From a checkpoint of a small transformer trained on Wikipedia.
Size: 16 layers, vocabulary 1020, 7.48M parameters.
Each number is 128 + 24 x the weight over the matrix's rms, rounded and kept within 0 to 255. Layers, rows and columns count from 0.

# layer 2 MLP down, 192x512, rms 0.114, rows 0-53, columns 0-127
[[113 102 113 107 132 120 105 125 138 135 139 120 198 107 124 136 120 102  87 108 114 120 114 134 124 137 118 147 100 127 120 102 128 115 119 118 135  75 121 131 106 122 147 135 142 166 149 108 132 106 116 133 129 151 126 167 137 101 113 120 102 133 132 136 112 116 148 149 135  84 145 139  81 110  99 154 125  97 137  86 162 105 123 119  90 138 148 138 123 118 157 136 117  58 152 155 183 158 120 143 193 146 142 123 100  95 126 139 117 157 110  86 160 126 133  94 176 132 129 145 137 131 144  89 106 137 114 130]
 [183 139 133 149 126 131 139 127 154 140 140 133  84 149 163  86 107 148 155 112 147 132 109 122 121 137 149 102 118 116 153 146  98 146 112  83 143 133 139 128 138 122 136 124 146 122 146 138 167 151 171 147 168 138 110 153 127 183 133 144  88 152 144 122 133  93 114  76 105 157 142 108 132 159 167 106  90  96 148 107 117 161 121 118  71 100 130 170 117 134  76 130 170 119 103 137 151 140 111 101 125 115 122 133 109 101 121 125 116 107 156 125 112 161 120 154 112 143 136 123 121  89 128 142 122 150 124 109]
 [134 128 144 123 141 137 139 108 121 132 116 151 153 137 155 174 121 159 145 122 131 138 137 121 120 107 116  97 107 170 122 130 154 146  85 135 173 147 126 123 135 112 123 146  76 138 152 147 158  90 114 136 139 130 157 109 142 132 114 128 146 161 189 104 135  83 115  84 144 131 137 107 131  53 135 121 140  84 127 148 121  91 122 141 138 147 132  98 123 150  98 131 163 135 150 152 125 149 117 137 110 108 134 140  95 159 125 112 115  84 140 107 126  93 194 138  46  96 126 125 117 188 134 124 147 142  80 171]
 [142 139 118 138 141 144 111 136  85 123 131 102 109 155 119 158 114 113 133  87 142 126  96 143 121 124 103 137 135 107 132 185 131 140 131 118 183  94 150 112 118 183 142 116 124 136 107 118 135 126 119 139 114 106 128 156 118 148 114 115 140 105 124 182 133 143 128 112 102 128 114 148 145 120  74 117 139 142  94 151 109 140  64 125  66 110 128 129 104 143 164 137 129 188 125  74 108 122  86 143 173 133 132 159 167 146 151 112  97 141 111 133 144 157 146 142 122 137 152 141 182 104 135 207 125  65  96 122]
 [120 115 132 198 140 120 126 128 149 130 128 125 102 112 105 113 155 149 118 196 144 129 113 156 115 132 145 160 144 101 151 125 147 145 112 177  90 174 116 102 101 117 134 122  98  91 118 162 114 139 143 155 140 136 153 128 125 138 161 144 103 120 107  92 144 141 115 130 137 129 119 104 139 100 139 111 195 103 104 117 123 160 115 144  94 113 122 120 108 102 141 147 116 111 106 113 115 163 154 128  48 125 111 112 120 143 117 104 134 125 122 122 150 130 137 115  93 111 150 167 170  95 111 154 171 127 124 111]
 [125 126 171 130 137 168 179 158 106 142 140  96 128 130 105  72  83 143 152 127 141 173 123 145 142 159 145 117 105 128 105 122 131 138 121 127 116 141 124 136 130 103 144  98 147 126 139 152 160 123 104 150 136 131 112 155 131 133 105 127 112 130 136 156 132  77 141  94  93 122 161 126 121  78 102 143 155 111 142 153 135 154 143 128 105 120 155  44 108 163  85 141 162  99 134 172 149 158 122 110 106  77 131 149 101 148 163 128 141 120 136 110 165 128 135 130 144 112 116 123 158 137 143  85 143 103 126 124]
 [143 155 131 132 114 115  88 135 120 120 136 124 134 118 131 121 103 146 133 144  96 123  98 115 106 135  97 118 129 107 144 109 141 109 146 122 137 149 113  97 133 121 143 127 148 138 129  95 145  97 114 164 119 110 100 128 129 111 127 103 138 120 160 167 136 138 170 115 108 134 116 116 133  88 139 154 151  84 110 159 120 132 127 134 147 123 124 163  96 124 152 128  82  89 119  75 123 107 164 107  89 136 127 144 150 142 153 168 111 156 115 103 109 148 136  95  87 148 123 109 178  96 131 162 135 138 127 113]
 [166 101 157 151 133 126 127 123 115 117 116 125 142 105 138 119 130 127 123 134 128 120 185 129 134 124 134 126 122 144  76 125 137 135 135 124 124  82 130  93 129 138 141 128  81  86 126 113 155 153 135 151  89 143 106 120 127 146 163 151 113  79 111 102 122 118 147 107 119 166 135 138 181 197 152 117 127 132 140 196 124 112  82 115  90 133 131 106 130 134 141 145 158 108 127 104 137 160 126 109  89 112 138 103 104 151 156 144 115 122 148 147 119 136 155 158 112 133 120 144 182  76 122  41 146 115 142 118]
 [132 155 142 108 123 140 107 147  53 113 116 166  82 107 148 136 182 160 123 122 121 121 120 109 134 118 135 110 137 112  97 116 130 145 121 127 105 146 150 135 135 152 136 104 145 122 142 124 145 162 116 139 158 129 157 130 133 115 117 127 134 129  86  64 129 111  98 108 132 116 132 156 151 167 130 132 144  88 109 122 114 108  93 140 164 107 124 183 108 120 147 112 157 155 175 169 137 163 127 130 127 134 134 121 153  92 131 140 121 141 139 136 145 116  89 146 129 134 115 137 105 102  98 135 143 131 160 109]
 [140  97 113 158 130 125 123 138 100 121 138 125 130 154 142 135 186 114  87 173 138 163 121 118 134 128 128 128 127 157 168 140 169 138 141 135 138  80 117  92 112 119 115 144 128 129 125 119 115 114 117  91 127 166 135 119 125 139 113 119 126 115 164 113 133  86 140 142 134 112 134 133 164  70 164 115 132 100 126 113 132 160 110 145 120 156 130 120 130 135 105 139 119 170  90 182 140 158 156 172 141 153 122 107 106  94 145 101 116 122 108 134  96  89 137 119 134 110 127 129 137  90 112 130  98  48 130 146]
 [113 110 140 131 124 120 149 137 118 106 150 135  77 133 149 144 143 139  99 155 166 125 177 104 131 125 145 142 122 127 104  87 141 148 124 159 118 205 133 108 136 100 144 145 112 106 129 135 103 157 135  73 152 127 113 140 121 125 115 150 150 115 119 183 120 170 109 127 118 165 141 146 115 114 127 141 150 105 132 115 131 120 182 133 137 128 111 125 134 130 155 130 100 143 123 142 131 132 105 142 138  87 140 159 154  94 149 129 153 123 144 174 137  91 109  98 100 120 121 159 137 113 135 113 134 105 140 156]
 [148 130 131 114 146 146 108 133 153 108 127 131 154 110 105 136 181 112 143 152 152 125 164 134 147 163 113 122 147  97 150 130 115 107 139 128 113 150 110 117 124 126 119 129 115 127  93 106 144 172  87 146 153 132 118 138 135 124 151 132 131 115 161 141 138 171 127 111  95 101 143 136  88 153  52 167 174 132 140 110 109 145  94 132  69 138 120 186 133 103 130 133  86 139 153 122 112  93 125 112 149 130 126 145 130 150 105 108  89 137 125 146 136 145 169 132 126 154 106 120 158 127 131 137 116 120 110 133]
 [107 177 123  96 135 128 103 144 157 121 137 131 160 147 123 166 107 121 142  85 106  95 101 107 104 105 113 154 117 137 149 116 119 106 138 150 117 130 140 140 110 130 111 118 133 123 132  99 119 124 127 164 158 129 103 144 123 121 142 131 107 128 141 177 136 170 116 139 111 124 122  66 116 128 146 143 162 134 158 120 144 151 170  73 100 135 134 145 109 104 172 117 153 133 100 123  89 128 137 139 123 173 135 141 145 103 128 150 129 130 138 145 176 140 136 121  94 124 131 133 125 107 113 160 117 131  78 132]
 [132 135 110 129 100 130 130 126  92 114 134 134  43 146 152 179  97 141 144 154 137 118 123 135 138 153 110 114 134 151 165 127 118 108 121 155  90 110 135 158 120 129 110 150 114 140  99 130 174 126 144 116 114 148 107 104 151 145 117  95 131 133 165 122 138 164 132 120 149 103 132 144 149  56  90 138 107 163 128 164 130 132 113 121 106 138 134 150 167 170 156 144  91 133 105 125 120 122 108 149 108 127 117 111 136 127 108 156 136 128  97 165 146 132 106 132 201 128 131 103 124 148 126 166 144 149 125 122]
 [135 106  82 123 124 120 145 154 151 119 118 154 129 116  96 186  97 125 187 118 108  87 120 111 132 130 133 140 139  91 137 145 113 110 133 122  66 150 118 150 118 122 122 117 128 115  85 155 121 104 125 104 156 138 102 111 124 102 132 107 136 156 147 176 172 162 117 127  92 172 117 134  81 188 146 144 133 175 136 130 135 174 172 138 137 112 122 173 112 124 139 137 123 108 112 143 144 144 144 149 150 130 130 110 149 107 111 123 137 142 147 136 114 149 125 160 189 121 148 129 152 131 124  91  95 103 109 127]
 [136 130  65 121 127 140 141 142 139 139 152 105 155 154 124  80 173 118 145 164 146 175 183 117 122 115 102 118 143 101  53 108 144 158 150 141 156 144 144 122 143 134 148 133 150 129 158 142 147 102 164 109 115 121 119 140 111 177 163 159 102 143 114  74 140 173 129 112 137 199 136 133 126 204 186 114  78 111 126 145 109  92 167 140  88 126 147 117 134 131 135 114 153 112 108 120  90 118 111 129  96  95 128 141 135  80 175 121 129  78 145 183 136  53  95 127  92 131 141 132 116 107 152  76 146 188 151 129]
 [149 121 146 123 141 128 171 112 156  90 125 148 161 134 140 117 124 177 164 125 105 117  76 101 100 125  96 124 116  81 112 115  79 140 120  93 110 110 113 108 130 147 104 149 101 145 120 120 163 112 109 119 129 152 121 119 113 107 124 133 110 128  97 148 110 126 155 140 128 188 121  89  98  89 108 130 169 114 126  99 128  84 152 138 150 135 138 105 100 106 186  94 114 158 142 104 137 114 106 138 140 140 139 144 119 114 151 157 140 168 118 155 143 136 107 144  94  88 123 136 138 148 116  62  89 146 138 135]
 [133 144 120 153 118 129 133 105 106 104 121 142 139  96 132 193 157  99 136 108 130 117 120 124 143 124 132 124 136 154 168 123 147 146 162 101 108 137 135 156 132 125 147 131 161 156 115 143 124 110 153 144 126 141 113 128 108 124 123 151 125 156 106 107 148 105 119 140 123 147 131 187 130 131 110 122 100 127 106 159 131 159 116 137 124 114 122 127 134 131 147 137 174  97 131 160 126 169 128  70 113 125 117 140 149 172 104 137 151 101 107 120 113 114 146 121 206 143 136 128 172 122 138 108 131 196 118 119]
 [145 123 119 191 119 138 136 124 138 133 173 144 128 177 134 139 120 136 117 146 117 133 143 175 151 163 123 112 102  89 115 109 136 122 162 146 159 142 100 114 140 165 132 113 155 111 155 160 108 124 123 145 111 118 136 102 133 134 147 156 146 161 129  98 153  84 129  99 118 129 119 135 115  91 172 118 174 159 114  86 129 101  98 154 128 109 130 169 135 154  90 131 141 146 126 157 166 147 145 124 117 132 123 140 119 194 135 130 152 127 137 171 121 129 127 139 115 130 113 125 138 137 109 153 147  64 123 115]
 [140  96  91 111 116 136 114 120 117 121 131 125 169 145 108 112 171 141 151 116 154 102 107 119 133 104 144 129 126 132 213 126 146 113 114 129 121 150 138 115 133 156 100  97 109 163 119 133  99  69 119 175 172 100 118 118 105  98 132 145 137 142 121 134 138  84 121 113  65 102 115  90 127 115 192 147  97 120 149 128 120 132 105 108 122 125 116 130 131 121 175 115  99 137 124 132 104 109  89 133 108 110 128 137 133 149 154 146 163  85 135 152 119 109 123  98  61 117 158 107  80 127  98 141  93 146 169 134]
 [109 107 137 119 120 133  63 115 100 137 166 157  79 149 125 101 109 129 102 108 138 118 188 124 132 127 127 123 144 151 140 144 131 117 145 143 134 133 109 115 129 109 162 117 121 148 140 126  84  77 127 160 100 137 151  86  88 140 136 135 139 150 161 158 107  98 103 113 123 131 160 105 135 167 150 127 214 143 128 134 147 114 140 123 159 134 128 128 118 122 131 135 131 200 134 127 128  75 113 118 183 119 125 133 121 117 153 105 119 135 121 160 147 129 143 120 141 135 123 127 120 125  94 187 146 116  81 145]
 [141 131 139 119 122 108 163 131 145 100 126 151 127 128 123  82 143 131 161 126 155 122 116 121 126 146 126 115 117  88 127 161 151 143 138 143  98 164 142 143 148 100 147 124  89 120 130 129  82 160 168 151 106 140 132 121 122 165 124 117 119 134 154  95 125 117 118 136 101 152 119 121 169  96 170 124 118 142 137 107 126 135 126 143 168 139 104 130 130 135 112 133 159 118 128 111 139 115 136 134 124 148 125 167 125 122 139 131 149 124 148 122 122  66  94 135 130 129 123 122 176  71 134  72 107 120 120 140]
 [119 147 106 119 121 163 108 122 135  95 123 159  71 113 115 121 140 118 162 115 103 129 129 120 139 135  90 138 125  83 162 127 114 133 101 146 133 146 122 128 119 125 132 142 140 122 118 138 110 153 128  93 131 146  83  97 119  86 118 148 100 121  95 147 106 107 126 108 127 152 130 114 118 161 156 110 144 119 147 124 106 129 159 133 118 189 131 153 113 141 138 127 169 101 142  65 126 119 132 140 136 116 123 117 131  69 117 133 119 111 127  77 128 170 132 113 166 141 124 120  95  74 104 128  86 138  99 121]
 [121 148 138 141 142 150 123 126 145 109  97  74 179 155 115 189  67 145 142 148 156 104 124 131 125  96 138 146 160 141 144 112 138 122 147 141 100 124 119 116 113 122 112 131 103 130 114 119 131 136 136 147 122 122 138 124 124 124 149 139 140 120  89 137 120 149  91 117 166 123 114 123 125 194 128 139 179  68 146 121 138 131  91 134 159 131 126 118 139 109 107 113 140 106 143  86 127 107 155 139 103 134 134 152 137 145 138  94 101 117  94 115 112 139 120  98 125 148 118 119 134 135 162 118 138 102 130 129]
 [127 127 127 113 128 108 167 110 163 143 116 148  88 151 154 180 154 165 163 128 121 146 155 115 124 102 143 128 128 143  80 113 124 171 116 152 116  84 113 112 124  98 122 157 128 138 134 153 132 164 127 151  98 119 129 108 142 108 127 124 121 155  72 130 166 115 174 145 161 121 142 134 157 114 126  98 105  93 114  50 146 124 138 126 162 125 151  65 107 143 106 134 147 120 134 122 146 165 133  93 112 120 150 111 161 105 136 132 147 110 106 144 140 158 122 147 114 136 138 128 123 111 177 132 115 137 160 133]
 [135 117 118 137 107  98 158 152 132 137 166 154 139 149 129 154 143 139 145 159 134 162 147 117 152 151 128 128  81 111 115 119 107 158 129 159 191 132 127 114 150 134 120 158 150 123 146 148 130 151 115 185  75 134 154 122 109 123 111 115 148 130 114 110 143 185 125 134 152 125 122 122 129 125 118 118 179 178 130 101 122 131  93 147 103 131 128 123 120 109 173 115 152 133 122 120 117 164 126 213 133  99 116 113 130 119  99 161 143 133 135 115  80 146 124 130 111 130 134 123 126  87  77 195 122  77  99 132]
 [145 147 128 174 141 154 134 132 125 120 121 142 141  88  92  88 141 172 140 110 104 118  85 158  75 105 127 117 150 130 129 183 143 118 188 135 100 120 105 131 146 141 125  91 117 136 121 129  77 108 124 122  91 129 112 104 113 111 104 111 134 117 122 127 118  91  96 120 147 124 163 160 131 158 147 146 198  57 133 120 166 145 109  93 112 126 127 140 154 133 122 134 119 141  94 100 133 139 136 184 164 137 144 153 144 137 138 163 109 141 120 116 112 139 110 104 141  97 100 101 134 115 135 155 136 178 127 133]
 [118 152 126 109 120 143 114 138 122 117 132  95 150 137 120 163  88  90 116  92 130 133 119 128 109 107 155 130 114 124 111 116 141 111 144 133 127  86 128  98 138 135 139 110 126 145  98 130 141 115 145 119 135 141 138 142 137  92 144 104 134 151 199 130 144 101 108  87 151  80 115 138 141 138 108 121 148 109 108 118 132 163 179 156  83  89 109 168 122 168 109 137 135 142 110  89 140 107 144 174 109 128 151 153 132 125 119 114 136 120 110 114 107 145 141 108 192 120 103 144 129 129  93 141 113  70  97 119]
 [110 112 144 124 104 155 124 122 128 165 116 119 158 144 152 152 161 126 123 150 139 130  96 131 138 167 128 114  98 162 171 169 155 104 158 146  99 109 129 101 111 145 141 130 139 169 147 111 114 101 119 171 126 117 112 109 101 134 122 157  85 139 146 134 108 106 125 104 121 106 142 123 118 149 133 124  87 127 152 133 145 124 174 117 127 133 132 165 150 132 119 147 109 172 172 114 111  77  96 117  88  71 110 132 117 137  80 171 117 161 116 145  92 120 143 121 148 135 132 104 136 105 129 124 123 142 104 117]
 [122 118 115 113  98 146 190 146 135 125 139 142  58 174 153 102 137 133 114 140 145 146 152 120 122  90 122  79 119 138 114 140  99 157 107 128 171 135 126 110 163 114 132 150 139 115 155 147 108 101 138 114  98 119 117 129 109 167 118 116 123 142 118 108 117 150 147 115 147  99 129 161 124 143 203 125 127 110 151 141 147 119 104 121 112 107 132 116 185 127 178 132 149  78 128  96 148 138 131 190 167 110 133 129  66 100 147 119 144 118 118  95 116 130 121 149 144 137 137 145  88 124 149  79 173 133 140 130]
 [153 117 171 145 108 111 142 131 134 139 142 147  69 140 155 188 109 113 109 127 132 144 138 147 120 104 162 142 115 132 162 146 114 138 148 118 153 181 130 145 138 110 119 116 100 141 138 129  82 107 119 126 126 127 107 165 132 122 126 137 144 148  85  88 116 150 132 114 121 135 161 131 124 166 146 128 139 124 117 141 125 127 173 131 138 125 122 138 164 123  93 147 125 102 102 118 122 144 130  88 128 118 146 146 107 112 160 116 116 104 100 144  90 128 146 129 105 105 105 145 130 162  96 136 121 113 176 107]
 [166 186 111 113 146 141 117 134 147 134 141 161  85 146 170 148  65 102 101 128 137 112 124 153 128 125 111 127 114 123 124 127 140 118 142 111 124 195 132 121 130 121 115 113  91 167 140 119 120 100 166 101 130 131  94 114 121 116 147 140 149 143 152 160 106 181 105 131 134 182 141 105 144  53 104 145  83 121 135 118 121 129 104 135  86 174 126 120 124 127 160 126 110 114 126 154 142 165 126 120 113 132 122 144 121 179  93 132 115 155 115 140 127  85 102 133 131 130 123 138 115 129 148  92 116  92 109 109]
 [ 90 132 149 107 151 116 123 137 111 142  94 125 177 135 126 127 130 167  88 119 157  62 170 101 140 147 131 160  98 114 139 124 123 111 100 142 117 118 115 147 116 142 147 131 135 115 115 128 135 164 112 138 126 117 144 113 156 102 137 106 179 141  92 171  98 147 119 148 154 150  98 127 146 208 119 136 121 141 126 149 134 129 118 124  96 115 122 148 126 100 136 144 133 184 153 141 143 123 118 151 135 133 121 150 117 108 151 137 113 133 135 102 125 119 108 130 130 125 136 130 135 143 126 116 144 150 105 152]
 [134 183 142  60  74 117 111 109 119 123 132 153 136  76 121 126  93 125  77  79  88 153 148 116 157  98 141  87 122 144 131  87 128 112 152 134 122 146 113 134 119 192 150 133  86 165 116 142  97 106 108 186 149 131 143 113 138  86 144 128 114 123  73 163 133 116 106 171 110 100 112 117 108 137 102 135  94 107 109 129 126 128 150 148 110 133 127 142 133 121 112 167  63 141 117  96 138 121 102 115 103 125 107 125  94 185 138 135 154 158 125 112 128 146 119 139 173 157 135  93 128 169 118 155 144 133 104 131]
 [128  91 130 126 120 119 143 123 126 121 118 127 103 102 121 115 132  92 121 122 113 136  47 138 126 120 128 154 156 111 145 128 112 112 146 109 121  98 132 123 120 105 124 111  95 120 128 142  85 164 132 166 119 129 122 126 130 116 135 150 141 119 145 144 154 123 148 127 132 135 133 119 120  65  66 128 113 114 125 109 116 140  90 110 123 120 114  84 143 141 108 108  92 144  93 143 136 188 179 165 166 178 160 105 145 131 160 109 124 108 132  87 158 127 157 132 138 129 112 126 133 178 139 145 106  54 130 136]
 [128 120 147 130 107 148 101 123 137 117 110  97  92 154 106 105 132 129 150 123  75 110 135 134 158 139 110 125 202 130 111 121 118 108 159 155 117 175 132 105 133  90 129 135 151 163 139  97 107 105 136 136 148  99 153 103 139 151 151 114 151 131  69 121 116 144 135 134 104 126 143 123 155 177 160 140 123 136 149 124 130 114 125 127  72 131 143 140 100 100 114 118 154 149  99 147 160 103 123 138 140 136 133 131 106 146 122 111  91 115  91 139 102 128  97 107 180 133 126 138 135 138 159 106 174  73 173 139]
 [120 107 130 135 109 129 104 152 149 137 140 130 109 107 116 136 107 140  94 149 127 126  89 137 109 143 142 154 109 108 130 105 161 117 126 127  83 154 131 124 129 133 141 114  96 107  99 126 137  91 122 149 118 125 116  87 131 117 151 131 120 124 125 127 142 171 125 109 100 133 143 156 141 103 116 133 128 117 109  89 144 150 101 101 122 117 119  65 132 124 102 127  51  90 110 100 126 112 146  85 117 106 132 126 133 166 110 120 112 147 163 153 108  93 125 132 153 136 136 128 158 167 113 128  96 147 132 152]
 [133 124 107 123 127 127 140 122 170 139 121 120 135 138 148 164 125 128 104 145 143 124 103 142 124 132 105 132 107 132  97 143  91 161 118 149 171 134 124 135 145  88 143 151 143 128 119 130 169 111 118 125 136  95 118 149 126 137 120 126 145 149 145 104 139 150 119 119 135 120 157 134 118 158 135 115  71 140 118 131 115 141 134 124 176 108 141 161 169 159  99 124 149  94  90 128 126 104 125 131  92 142 127 148 137 183 115 122 137 126 101 149 117 125 111 128 122 118 135 131 103 116 159 136 145 153 155 127]
 [101 145  95 129 123 133 134 110  97 150  79 167 128 135 152 153 137 144 105 125 136 125 117 124 133  91 137 129 139 127 171 151 128 129 169  95 116 146 142 139 106 134 136 138 136 125 138 106 138 100 122 156 109 136 131 162 133 121 121 136 161 130 156 131 149 120 105 162 104  98 121  57 109 114  98 132 144 106 152 107 148 109 129 124 153 121 117 113 127 124 186 134 111  91 100 120 141 106 151  61 102 141 139 123 145 114 146 135 131 143 129 112 133 212 134 148  94 138 127 123 164 110 115 141 169 121 118 131]
 [175 107 100 134 117 133 120 129 151 148 115 145 131  99 114 127 119 139 148 137 151 107 134 117 118 142 127 139 122 122 164 120 118 111 154 140 125 148 131 128 116 110 100 131 135 118 130 110 128 122 117 163 133 126 110 111 131 152 139 127  95 142 135 167 119 154 146 124 123 156 165 114 115 117 148 124 142 171 113  76 139 120  77 107 105 113 148 121 112 117 196 101  82 122 135 157 137  89 152  84  46 111 106 122 144 100 110 132  95 133 132 104 133 127 140  95 171 154 136 144 147 107 116 160 147 111 109 120]
 [147 118 158 168 130 111 147 116 123 121  98 198  86 116 109  86 145 144 149 134  79 140 115 137 116 144 136 122 116  94 161 134 151 166 128 138 172  96 136 146 139 177  92 139 143 165 127 122 107 127 116 141 106 136 132 130 126 162 118 130 149 144 198 108 114 151 146 160 100 149 139 126 140 103  96 138 137 122 135 112 127 143 170 141 121 142 129 113 133 149 140 141 138 120 151 126 122 128 123 167 126 108 140 130 145 114 123 130 136 101 154 135  88 123 151 127 130 106 109 107 131 137 139 138 113 143 127 125]
 [138 151 125 170 123 112 160 141 137 110  92 177 135 118 127 164 182 110 116  91  99 132 147 111 118 116  80 130 155 152 197 145 147  99 117 135 141 166 110 168 138 124 102 162 130 136 103 112 139 119 106  99 127 132 134 107 150 128 128 146 121 112 134  76 128 141 108 133 130 132 131 123 146 165 138 119 150 152 109 121 145  92 152 139  80 186 124 158 184 133 174 131 100 122 148 129 171 138 119 123  92 106 136 103 143 140 132 141 157 113 137 123 134 111 148 156 209 126 143 127  72 158 152 185 107 134 133 145]
 [124 119 140 139 130 111 156 127 132 108 110 143 110 163 119 149 121  75 113 157 108 115 105 147 102 130 118 126 142 122 133 119 153 137 143 151  92 149 123 100 118 129 134 101 125 161 121 140 118 152 116  98  85 142 145 144 118  92 142 110 115 115 147 126 133 124 134 163 117 101 111 136 171 175 141 115 130 115 145 132 127 121 156 117  97 148 101 132 103 134 124 138 164 190  62 130 145 154 122 124  74  83 124 140  98  92 109 101 151  98 146  88  80 140 164 118  89 150 151 132  93 147 177  56 129  86 152 146]
 [143 125 123 132 105 128 104 144  99 115 133 190 144 113 132 130 144 134 118 134 145 120 119 104 107 118 122 125 110 141 140 112 156 118 141 144 147  78 117 119 134 124 100 112 143 153 106 122 146 114 139 129 130 123 123 143 139 134 112 128 116 125 179 126 146  87 101 105 128 152 126 132  92 140 120 133  92 127 129 151 141 112 130 126 123 137 115 125 119 120 125 138 130  98 154 133 121 124 131 147 138 139 118 131 101 116 104 106 116 137 121 131 147 113 118  97 106 158 121 144 151 115 122 112 103 139 130 132]
 [108 116 128 103 103 132 148 125 112 117 102 116 106 147 118 146 145 125 172 125  93 175 104 126 148 129 109 121 154 168  78 147 137 147 130 119 118 154 126 156 156 108 140 109 160 132 140 123 168 165 137 126 115 152 118 156 136 137 129 149 133 140 138 135 137  86 126  79 121  91 143 123 140 134 132 126 164 117 137 127 115 123 100 182 143 132 124  96 157 152 133 106 153 102 114 174 112 136 129 116 107 156 112 104 110 108 147 110 149 108 128 162 139 105 108 137 100 131 122 136 149 118 152 117 142 137 173 104]
 [131 153 106 165 134 119 117 135 133 101 113  86  57 125 133 117 164 129  82 131 116 150 112 134 163 120 122 123 157 177  79 167 137 171 122 177 163 179 144 109 135 138 155 189 123 120 112 151 153 135 125 112  92 147 143 147 151 144 136 117 127 120 137  69 109 125 116  97 134 204 149 134 119 102 144 130  76 178 103 178 121 120 187 123 159 167 122  87 161 142 104 166 108  99 140  68 104 137 164 141 101 128 124 166 102  93 131 126 140  85 107 190 113  95 148 139  80 147 128 116 113 126 194 111 144 124 144 114]
 [152 113 151 122 118 105 127 129  84  90 102 108 148 104 149 142  91 111 163 143 115 156 121 140 114 143 153 109 189 132  90 161 134  80 142 132 132 164 139 142 122 143 114 124  83 121  91 131 163  92 144 196 144 127 134 119 121  94 119 123 127 142 130 127 125 107 142 136 141 164 181 132 114  89  95 135 122 114 117  98 152 160 121 152 124 156 124  77 102 125 166 134 187 124 140 148 113 129 131 112  99 115 117  96 135 192 112 144 125 100 119 119 149 108 153 156 127 102 127 141 157 114 146  84 155 136 123 121]
 [119 121 136  86 141 101 100 152 162 119 111 106 156 137 148 135  99 109 114 105 124 129 124 112 117 172 139 113 120 169  69 154 142 122 151 127 143 153 156 159 136 155 157 145 138  97 166 137 139 148 148 119 142 122 137 127 105 196  96 121 107 150 119 176 120  81 138 128 121  89 147 150 120 122 101 117 121 128 134 122 139 131 185 157 126 119 140 121 145 111 121 107 204 142 103 111  98  94 120  94 104 144 143 129 136 177 140 112 144  74 146 150 106  93 147 161 203 136 132 136 131 116 126 137 149 145 101 138]
 [128 157  85 119 109 137 149 115 162 130 124 152 113 166 158  74 177 133  65 108 102 188 140 136 117  85 135 113 109 144 148 129 131 110 135 154 184  64 137 105 132 128 161 105 174 112 105 127 105 132 124 146 127 143 117 119 128 121 113 118 127  72 132 128 107 128 147 149 169 136 145 168 113  88 153 134 163 147 145 138 124 136  92 118 172 164 115 102 137 110 147 135  65 145 120 107 163 147 127 118 191 129 136 102 119 138 134 108 128  97 114 154 118 146 151 103  93 122 129 125 149  91 139 104  59 128 120 111]
 [117 140 110 159 118  96 154 115 151 163 158 138 160 131 138 122 138  71 138 171 136 126 227 118 148 131 132 118 180 150 108 126 141 150 145 157 197  74 121 129 117 121 119 163 141 106 145 146 159 106 133 133 119 152 121 119 119 176 134 137 146 131 152  26 130 119  92 116 168 194 141 128 156 138 130 102 165 167 126 109 133 120 122 148 155 162 138 142 130 150 121 140 150  99 127 174 157 194 146  92 147  94 117 121 136 140 147 152 139  98 137 128 147 110 138 113 120 117 132 117 137 130 134  78  69 144 155 124]
 [ 95 107 136 142 111 133 140 117 154 134 124 103 138 118 138 141 105 123 139 172 103 144 117 138 124 136 176 123 127 157 138 134 130 154 131 126  87 188 130 129 122 133 147 131  93 112 153 127 106 154  87 126 137 141 127 125 103 102 125 133 136 115 180 116 125 114 135 144 150 107 142 132 103  59 141 117 174  85 107 147 132 139 150 115 163 147 139 104 116 152 144 124 155  81 136  89 148 143 140 138 130 123 126  97 123 115  99 109 146 126 117 167 154 142 144 151 145 106 117 129 122 133  99 137  96 128 167 129]
 [129 156  97  98 107 141 124 100 146 129 142 103 148 104 137 102 146 145 135 118 142 136 159 134 128 111 148 146 168 134 144 120 129 121 108 115 101 155 134 137 149 122 123 123 126 105 143 180  90  86 130 142 107  98 135 130 120 164 129 128 120 119 120 155 131 142 163 125 115 124 107 142 130 146 123 121 125 148 128  91 120 104 105 127  79 134 123 143 138 139 185 114  92 106  65 169 127 151  66 184 209 103 137  75 119 121 130 141 124 129  88 137 128  93 119 179 171 124 112 139 125  99  93 162  69  96 109 136]
 [147 127 141 153 113 120 153 121 100 141 140 129 109 115 112 153 159 101 162 154 128 136 108 115 107 124 112 123 151 133 124 117 147 146 112 114 108 130 139 116 129 137  98 110 125 119 141 140 124 101 161 109 139 127 107 124 125 105 144 130 108 128 160 126 137 127 133 120 126 115 105 112 134 167 119 144 117 131 112 131 134 117 127 111  95 141 145 108 159 141 101  95 121 119 129 106 117 120 101 116  91 133 117 159 121 141 157 119 134 111 151 131 126 114 137 147 100 153 172 132 120 151 140 130  88 158 134 134]
 [121 125 155 136 140  79 105 137 151 146 106 111 143 123 156 113 168 133 115 151 119 108 129 141 133 129  65 115 132 107  83 145 141 138 137 177 135 122 127 120 109  98 123 109 135 125 139 112 141 140 132 129 115 138 129 105 115 179 138 131 115 142 119  97 114 114 105  95 143 166 122 157 154 133 118 112 137 183 118 174 105 118 137 112 124 128 123 158 116 159  77 103 117 148  66 130 125 125 122 196 139 105 140 121 116 128  94 135 123 101 136 158 121  86 109 111 145 127 131  92 126 124 147 147 112 144 145 130]]